Weights of a small transformer language model: local attention windows.
Each number is 128 + 32 x the weight over its row's rms, rounded and kept within 0 to 255. Layers, rows and columns count from 0. Numbers have three digits each. The size before them is the row's rms in percent of the matrix's.

# down: layer 2 MLP down (transposed), 256x64, rms 0.14, rows 239-255, columns 0-63
# up: layer 2 MLP up, 256x64, rms 0.19, rows 240-255, columns 0-63
down239 026:111140099156068156137124169054106088156133098173119113177118105084086151127107097101143095165205153108158117145164150165113075161109090142136122148180112107134116064112074159131135154173095135
up240 106:114101129118114155152133080122119179132168162090117110128117130117156100139101077114183064070125089109075104118104140165117215161100112160156168154082145139147106097091095083148197105093135143
down240 103:113168148125125120194099118140138130079173136076164119115091142152115165154081132142124150135111078086198137082083112201100165132110138183132097131112081163161127120087141098102189146132139071
up241 095:192146111134087139170137136060110161127167171108119091158117121127128155107155147188155102132164083216112104116117136137122063135108078088145124084118111098130056144117135160104117166091167160
down241 107:167140124105077106134120150122132113104110148158105107107088162050152193134137168131057142144150088159116125144064153160160120170166140125099100078079186140113123145076119090081094079148116107
up242 111:170106152146126115103148148091105124089129152161118139134105176128153102152139108127217135092110093122187118095083122073187141131125140086131079164173144176183101111168152201124122114119176088
down242 105:187139102075067137179111151172145182103166176115098169124132186133128120104085197131105111151099112140123061114047099136162142122143130170147156137094131109117064111128085107136122116113139123
up243 119:139119134134131104087137182123126121179170152131119124133114131096078159122125130149159143125153161177209179174185096114202112155126114144192134124110122126177140154123154106051122061151165108
down243 113:154064101168120135137147149092158063168098117154117120096138111118130162049149115105102152069149216170116136126175137118165092116110129193156059109133113128110132140128123144119126124068141085
up244 109:129128139099156148099134116129109096141108093174154120084134059135117131101070130125139093088159133113116191068127090054116178160149143138137135132123080182165097133128083121160074208156110157
down244 092:148123112119159121157130110126147095141061105088136104105070147090142108113125138150097096155124141137136141098178151186131103093185141152124087084149215208091182186129169135104115088126151133
up245 096:097100152100197119088130139199112074126207129186124119137185132107071131148151125116174165134171154098097144128170096078171140142131128112134106101151133122158106131090153142094071144173135083
down245 101:097068190131122168134122136151091174102176122139150162146185109171144156122105178137099143123155041128075097132153111128115171145113136098132111136060112151083146084076159178084138112146134131
up246 023:092113124208151111059068157132146083150123127193082147163177113158150107089141076110179138129123155098118110143159084116130157159150152072113165156156124121164161133129141134160102152125200140
down246 031:136105139085168145135140133108129081064078118176156140052144130119147098140117156147120151169143165089135125144111065147159079131151105118144061139065143103135090182125184126094115077076126097
up247 105:154134144101140130099109176090092137115204137158172114150196094119092185081169076154112175159104109161130123104112116115116167126187126113146134071057107146171131116166152086087114153135136140
down247 107:142136170111163113152147084093117125106162153144166182155093130111100154098107114081113196141104136116111170106186172130190131189177145129112083048157110144131177162139103102105164120122173117
up248 082:164098137099143168112116100108123060084130152120157175198180093138124128119179105146087154170098121127152089121143132116126156176133123072176092154145098108129149048151136105077073148145122175
down248 111:151166129105153132109124063127098092072086121079118175161133156087106128140126155139098125161096097102100124119157191105141143135106110097125130145154085178142113078110186074024146117130096151
up249 084:162109142141135165170127064121115139118164079134079076149124085077086092176079100132100087112159134087152112105125130146119182194093133112086140107120140177179154093119090080125121098110160174
down249 091:092157127192167180090135125147172135192127113126162162155135170138155113114099054099177096094106143128164093090161096130146122084132138182081120175109144109150159185162114171153112099086133129
up250 102:169079149115110133087117130174159135142154128202129121142149145133183142164123066153133179153124118151101137156096098092126172095129083143104101180094191119116113150169080116081168117146130209
down250 099:154139114081081158159146103115159140120145132126111139104135193169118145101172181134090182122166142091026103134184095152118147176108161097180126158135150106150122150132103141093196147092100126
up251 099:128064143184161139065079102113070073143182132131100125098130106182155141120116144131088108161147117098129087105144124140110133164161104176113153186129093125179137127082106056148095093097154107
down251 118:123137125182149149078102133103136080116151097099088054100141090054150178137107151153109145134128135088059101079152159135136163126130114149067161170051145139136126167095081144122115105148117142
up252 102:122104144152167129165131136101115158133161156164150160138161149143146122135158035073169134080132113119137101132126034133096097159107126154160051104142120122102107156136194140081088137115180152
down252 100:113132135202129121156200169150132135106115076156176179131132135114144159104131083129101157137098066160108129098209176134148089102127118137096169136197069105148099142150092148156110130105156153
up253 100:215099109100119126114145153186098111151187117101130154109136154093065079174153148119165128161124127157174145115145049112201120165149118115134161120111166099161098140161146090175133092128147138
down253 099:105136130124125082116195126161153100126113120146147146157126070130179121174174098103123116095139128103150142128059101078128142062086137142033093124123104104126179139167089167134147153122171180
up254 099:172142122126084160124146165168111166104144116164145201130151111161156125160113070187162145181048127106121151098146077111090181165132162131153105137119146160156086106162109188094101094123125138
down254 097:124125166149152171198109109146168093079119135092182135094157136170159115106152144193099115160126161102147121100139172151158127123106194186104097120127098162116167167070145117160135143169193104
up255 037:157087176170105106128157126088051112177139183124069161197150103105110159084129129095180130157156160182123122113112110077084084123133156116097156145107143127189105180159142124143120135114126106
down255 056:132112139088153171096166148093125097086112168160147171104112104111125176086153155131125187123106130122103062137143049185094178116196109120107115126124149146130136137069073131075166111157110151